Part of a small language model's weights: rotary positions, no biases in attention or MLP.
Each number is 128 + 32 x the weight over its row's rms, rounded and kept within 0 to 255. Layers, rows and columns count from 0. Numbers have three digits each. The size before them is the row's rms in percent of the matrix's.

# layer 7 MLP down (transposed), 832x320, rms 0.224, rows 332-365, columns 0-63
091:146080142183129099192096125127167104103089166114146119169124130132105135090080111145102122140173079125111131077168166070178111110108111099089124106186112152115174131112144099138091146094173175
099:132076112167078135093103125103152132135156128122116140147120181144093117099181136161097136122113162081122110093133077117132179140152093167123129100148091095156116154134116099140095159139151150
094:098073065131137134046103156186124092172081143123145164119131121111136145154082118111129136058164172190091123144060118114133118115099176150093131119115092133125135178126122134121093155134127206
097:136113096052117147159211104142115114164149119128143157098153109122160156100110140192129108129162157229112101136133113165130096105190090110173072146065100116144074111121172117108103125140183141
097:102115121118160088125146088053067121136181139143095097110126116113104032161106213119136153117078144151080138105101140085077135168121129107154109191107140113173106109244142160113175193123139140
112:126115069161125151134147138134113128130129127130186151144120092157135144114125058111176169169109163147111116072145112116081155120122117120121120098134089162172130134077144161073122123050164095
099:083138129074117163127159105090127107093135142107094155129112138134091128234129147160150117139169092138103171092083123098108087195143127119142105115117090159104105100136131148145093174110173151
116:140232154162125086095168157123059142150065122147100114175161112133126149170157142102088132119114154072086148089119143135129136178146075124116158157058104115129094175095157170114071130155106141
102:116138192173163100152139116092184063090116094140152152122223119126188125116074157070153137122115137110175109129143120145115124126170079158156137108143167115095083126167151156112116101112171155
094:140137141150076170229165097115058117120166096212127178161131223104113121085190141157120147145067203148147146111161121111140152115128189118122109118153132181107151093152171143099123163122142159
103:073103138168167154174218108110110173129105126089165114216099192125125116136059119129076099141116209133189146153113126199177090171106133051165179181105081048081134138097134087150170155137125185
099:134127181185140172078095107139133154165142149106113205083123124133067133107131094137134115125136090184090131120147139135162145137105069088117142141123153128165052153115179187102080108165129158
100:154150078137191108157125093107123132208127113103128138130104187109119146118162168084162076118158163110078114134082119216170100120156089105143164133162159183125150172166077117186109127182110125
097:082121125181144110131112138180177122071143125112171141142161156115215102144201099156173092088085101142129187149098110120139187095161153101159189143067140191130094138136098197128113124128166094
100:098128106185100180100095143130126145122185139140149107146089142123140170132146121122100172130090145193097154089113130124140098115149129113127142066116114086112133102118068104120134166128175115
093:122110105112138116121120095146166129165136091122101132126158101114119167102154152116084129157162137065117089081096191141134120090146092125097092153155078147111116150080107128126131142124125123
094:125131140124123166182155143130130135114113141134132169163100152122054128128090068197128138155132095119148132122113141093115113114166105110152144119149147133106122128091139120113145193148114110
097:149137090088156091106155133123150101138144169101170148150174133097121098144098098080154169115148146167147160188152103077080116131142106111058147137162042106109137072139101125148115149097101115
099:099109151158121120160112128090162142172102162221124159078123122135202101154134093203137155103136146083171127174168134121077179154125104156115172097100200121122131125123152121099152095164087142
102:135154125156122120178140110142107038134071158144101117091104139143103095130147128178161147080147114094115144117114126156134075147060105105171106148109112150104066173124116193119133069087185143
126:100209151153117045022083125117148090121111129096160166134187124147118161123143158075140199153117163148177164143071126111127122110154085170104159103103127198126061138126131170149131110169077152
087:131100165177168132127187150077161153123090121153141094096137131187227155157141065124174138099161123114072138092154130134143100075186137111153102126122150110135137140138060084163096154181127092
096:120159090121141125130116160131200122131145121157127061128079113124110108108073121122137094139111094096101203077129091117157110134134179102090139125099198120157143153112123164145112099132116105
095:077126114056161133122161135106183100129190113118132113119157160174136109138090110163114085080103167154148139053130173112170157133150152146097072165167097084136114114167146113123142133149116178
091:168112097137133107107154145129173144120111163100077176137145149090062087143150201139119120149080118139136096070076088129173068099159148154132131109095118147036138114087172142176116130143088080
092:145148145141132170114134166134129164110106189111100095071143120111172098107184125121149101159138094158163169114145075178083109151145120108083182115151166122142155113209146176120092213094128131
096:128122121163146071108068104163138126158161125121156151147098166125140107171114106110126130181062142110132105094121158132152139131141168131153149132149088124100134172111172177121125115185133162
115:133067149120134019000167122102138115139103135098140130179122139115100121130170217154126163124156046172122139123138127142128098153127130108156136121142076139117082102158123120154136094181068144
091:089121163106146123154130144146096100112153092081086138157164152165118124106106160188159165104141139089094161169121154106132173127114172162135125108150149098136146120098119149147133173168130103
096:151147147122094103112138086147129153091118097211077098124113162134172146130086119156129142102135092133136111083136101119143122125149045119160129060144130073162055175163142150114104096134151034
096:079170146153121130128136150130136151106112111129159147129126131129101142071092116156153135120108107112139110155138159143092047164141151114104114167132094112077112140078131115090098143148083106
093:153113152116121163168187159137110136126084106212136195187130184099140105194187155108206139111158183070172120140091177173146142171093121122070104114155097135141122167160142141093111168185150140
099:124108159179216156101132093155114131096106115136162110082085149169075183115126166110123169057147200113094112134137080108097110169153204167117159117129107073145147156158183171115136202120148077
119:120086111151141187057111119149177134155159144170134146157096103122148130117138151139123114142112150089135142109151140141133095154115042157137135088145103140153169130133141135132151176109069120
# layer 7 MLP gate, 832x320, rms 0.113, rows 333-365, columns 0-63
100:123171107089112164109127141073194156113097134118117108119094121079182131097128155112106099142191099129099149116201128084086111116121153102111125129153117077093157120131161137154145142140164097
104:136132123064095153148155116131150059085159178075078180140178166068103157142126129099166160147134100155178130149094146132137129126156089166152090105149182111158171145071103119056065152074146110
100:181137137170154081076154165156156149062121126126092092144077069109155077143194098109145117087076035140126138103091104131096201146164078121146149136128158079172121118118179141122119151138126096
095:126077106126132085089166121085184149076146127111193133101173148104113132123118103128135166155084055063109167088091121134063179112161101083112093121109177129109088156125090148122149140124110163
089:098108096098156103164128144136175104070142111161184123084159105148115110135120094088176147109092148151163109110117099151145102128063140099143160159131120145173091156076152222132136149111186150
104:142158224141131131073199087116137108130109111132133175154146085081104124151120144128161099121161124150138156091135110111174191136140133107148090146137076090162155125136163102112101128106116190
102:110090107139136146173124113136151127123116134155157126170115118102098142123088118169116116128131169110144132127133170182085083094148124146127155136184080138111129139110133053173128134128135106
101:147125140110139128085164144106132159142077109179166034140195148101081137126079139157061123119131105124110126128101127117099144150091103141155127113159120084154134114069054115109097227165108075
101:086086115217188118147117108135100085144112143118148101105133048121150107115170109130105067144105132115174113131052102139128171117153136069116148135131103091153093136122099207128156051127171107
103:095138076097181167103134122071201100085117165123125105096053147142211144161143126137168139165129137098162092076187145121139155175115120127115096106171108153108123147184153126132170111101162102
101:104096055138030078113132136170091143115128112126107132128130077162137116133116166106127117130149114160159123132169093135162137167144120113088114141130077097131138097132125143117116173132188083
109:112139135141099181139130181138082097086102079141133196088061054145145125144119111136121136081149175141155147136104032125058184040133090118121189143135100074150136156102181101073146179118120138
101:140142067168074095133133163121136120151165106108123131193109085179065110172175099147152121131191092114112068146226083134089141152067097101102129114129173127199091065115038074160143060100089109
098:123136149119134136150148110159157120113119087039108111176136128138183085127114167140120120147139099174136140138134159099136178090137090102149132129126172047110112089123114144126101139131109121
097:103117115166145108099145097075032094129095140141153139131118143096134192131128145174084107139134141115143155084115146144105181164042132173167140167124133119115163106130107131144128105143144125
100:110157074089153052139111156168104122119175136085153138123136157112158086135143164109079144122120122126141142195139118188169135112111186134098142108208195147141126091141057142147158121095164141
100:090076116117098106147170097096159168129145125131093088126114125150127093104159074152140135137062149140108128099200100127093085095123199147110157159110136097094124127131163104132135093171094098
100:078172176112111108180014109144144138135162027138086103103124082135150102150135074108153149146201105116142056108133147085102109108187084147125091094191134129136078097095116143107163089125151118
104:119182165043127103112143136172174147125067132152089102100103097098095125112136130139075128138160130113133089190130126081110123109143121028129071114141112121154105148086105094135179113094120079
087:073116149117113047166115156084131029116120069129105141137190166129127096163129136160124160135117125065121114102055088083116130098136075176145178113089110115164138110140141111123126118171132128
095:106092119078162145142167091178092123096089089164131178051186138056172100121116133116148140143131127164107160215148141100097103081063165134112137090137086128101158153142115129138155108172104113
107:094104199088140088191112082138128136082105117166084131149025123125175170110187099086112146105124114106166100134156166116121198092069135135117119156128154134123166158128098108127152181098130089
102:129124130106157103122027135160161099113137139156097109113109150092115163125176069089142166111143140133173148128176106149095167087079061159149133136071129102109107150151140135100107103115179088
103:156167166077145112094120131167156183120163167151118111179112151126077127151199128187103163164134058123171143104126123084095149138131136120108097166090112182117078147097126165171143087131109090
102:112154128132115152129152138098161134117154122058115216173077161121098150106115165168147154111101166125140163103144097067144101124151114084139103114128123128122151107157155122147155128129110113
102:118116183124127139114129191093148209067146143116092057100134123181122169143126100078176129090098128158152064096152130167167167170112078099122138115126166117184173057117169111105130132129092109
111:126119105177108108156058069093074134094146079162146118160150123146153073119075104122170119184144119165144085128134091146108102111175076185074167170117153180142182109145194112085140180077112096
089:082088181122110122144138164176122167116177104118084154193162174120161104118085080149085154075139152137181102102071057149115125131076101146154138143098142125169086082128113114141174117145098097
096:100106155079160130133114147085133120155113088147116079123090131138044141110161109160153128124089148137163171127181160192159148103107159195153152139108088120127085133097145135099151055138159120
093:112126122109086183137120147174113120104149121134121109117116129095133162087157152138122137175172132154076140083169138146179154121143142132143195108082106099079154122130111064109149116111091127
098:133173129149143146135103113114147145095115109142108105154146136124161165088113096127140178119170167065138063115121174164112122189095077078153174089125106172109161147218119099149089123125231131
100:145091141153155113148110137059145106145114127167106082109132152176089116135125148123117103085076141150113106098120130124113189157122145122154157101121102144152197133106147096179141176107163144
102:163167091109121084063120112177181197133136126122077081100069112142163133138152108150070124071118107124149118144137088146102145081086111089186148142115156084209126135159117079139137108117130164
# layer 7 MLP up, 832x320, rms 0.118, rows 333-365, columns 0-63
098:140155177178125149106159144142095089113114156124096149122186094116108168137081098176192191116125117144179120109154175130112142126099132094166073152131124118190089099113093146132084104130059096
093:113104115145104143109161111185112112198100097152137099076127124114155115107113097129125087142126087199098127153151088136113114151118121151161158143113098109096099135111131135142058105121138108
103:139174118065105114163174130100135128171080138141127148141195146148165124104123157141111158111100183144118098158203131133154091177207153169124125160108125105097164103160117160076105180127105184
098:132148091157172113154156133149126146122142167157104088138100141174179168146117125135084153106094137155144126145158145072120110092131130131151088163135092137216091105149121149140058195122160131
091:159127104151186118093161143086142099093135155162223104105150073150161110121124076158120111159131173125105167091128084100173126142106120148145117156111117140120094091140119129166183095119130140
098:100126110107136098087133111117136146114174198144160152145138123087090136104138162112116129107070143142133103141093102105147115052079059078176060080110155120138129100177108129128141135053158134
105:089177172137129099121155175150077159065106127154126121103139123141096155118125150095121191138097180039100070091137163092163120109114127167133093147070089161191098185156117159115135142182116100
105:126136173125159063129157124134171132148151053132118135113166156095135160076122131127129091147099186098197127136153157118207113138138107111104104113150149110103116126165098085087140140124140081
098:049147127184163093143061146133177074117083121182130132114082145161098105100125126153179131083114157132128099140171146120120154151179077115164121112180142154096104153076142108137088179129111128
097:110129122165147095144122131125066169081146103124101130110090081123081097159103158105107118165157151074173175123121132151174073122090092090127121080092112145139138154124142095119173161144129135
096:089125135180097119115174148089112104206141123112131133142046098112118069138130138111089123098141195094098122164190163110125218107164182149128052136122117144155104142097147154102132116115074183
099:167145129143083146124144123119129160140117146083135116134150143161166170169120153203138110170158159110095133108142196125172130150111122170152117177174147120137108145150125106158149135154096113
098:118119116188134120137155166102121085188105104123167108114189173145081095123135155167131155115108159125145133069066173130087123120120121166107151092165122123101158045102109125125190134099201177
097:116111053090110065181114145113115134123111178135153116114137103123104187107150066084124186155129162129118150145090190158100047132110104111127153109126132160100111130133131112160109126094169166
101:131116158093135117113165167116162155100126151091137153137157130133180079102137096113115096111149083134142149096090088182124182175150133158108129100107084157186144138117119087155156119093151132
096:143146096178177111127154154194125120111112126111152128117118097133164114154085159112120127154133150096209129132117169137136169182147132126112163087145120139121167101168148134108124129126096147
105:151131076159155164091106075128124191112179133136076118158095168169142117105174113134104128136181122072056122128115117168069078106122161080105171156133077095088114111098097183112091126146137131
096:098130130124122152125141152126128188129155139129064141137187090103103148180147170118124131132153105108087174131167140093145120149061087161146140093115145124152105120052213119124196126108096075
106:072128085063120138171139092131121103162142190175156144104114118157122041090095126113154114082143188098145080150108093158151111138076127102137166115142066119135110115136095078111139080118084092
103:104153102104160135142089093138107104115123141116136139093111125130130205146128146081099114148090132158123146159151059133089101116146108136091131122131151167133114184081151187130125182146099089
090:085110147138139100133130157119087089123075138149103121100197116047170078146081038156098167093146112148158141094160231098106128103142142141104170138125135158164113122106196126114100107136122140
101:149158093180145115129120118078127122141136075088162117158085121137128112125112116098113129162085036148099128152168157123135133127105139104140151123137115102113140041088174126098100134207134131
100:113217127109145089118164112172103089085132133099135113170096052151097146147179115098131143098175114075190194174111126074158125119142094103157152145102149089108115146132098115135143125190169114
095:185169118049182145131098123131165138100164129137201103188120149121134157132138189085153184141137133155122110099121107122176078096171169126090168164159098072056123146107121115123136175150087115
096:139182124095137155152159185151100113172152154100099109136107127161163063073148068094109117117180125115127163155151154142089130171099143068142145148160175129150100099141169131166125113138168089
108:128140146156153088131102079167107091113177108113189187119159187160149156122092111110101100102137207111128163115131161074102161099098166140085141106078109161100094063152155155140084142094142149
098:103124188113178122094209128187169141190079157089142136132110173128115190120143143177143090150116136122145135165133210098115147092100134042154115093055151128166107147091081095089102149130128130
092:096130120180137152134120143110125091145145117089113155114119126108193141181139172085104176145139142154139146102118112116121110111169130125123136114166134061117152057124057134129072092096094120
096:110124136169143140167164140108105095153152152093137125121153088129153186138136099156164142175081190082193126095169041146103124181115097114121102132118142114124130101172102071090060146104172091
099:099168145120130202186144098136129137160053073188121121136144106086073085123161154129216116123087095120172126167118114125168104117133131145108147170114123170145172175145058096180088115098141147
098:119087132208149173144101145128161150077092119162145127162130111139103132131166168160223110107145158190122085178146138112097089093094118107094144193105108130133093098142145131092100126105154130
108:138132154143113088132141132099093086152151120116126140163104151115125097123098097166100084102104108161125131120148215175062096129143124096123200146156145113116093126138164142136123185136127118
103:150128175131129151065104126147108121134154130110103121145134114131132172135115136108149151159082132118136171126145112160081158182138131086117173136058156136152115155054138130173132143101151069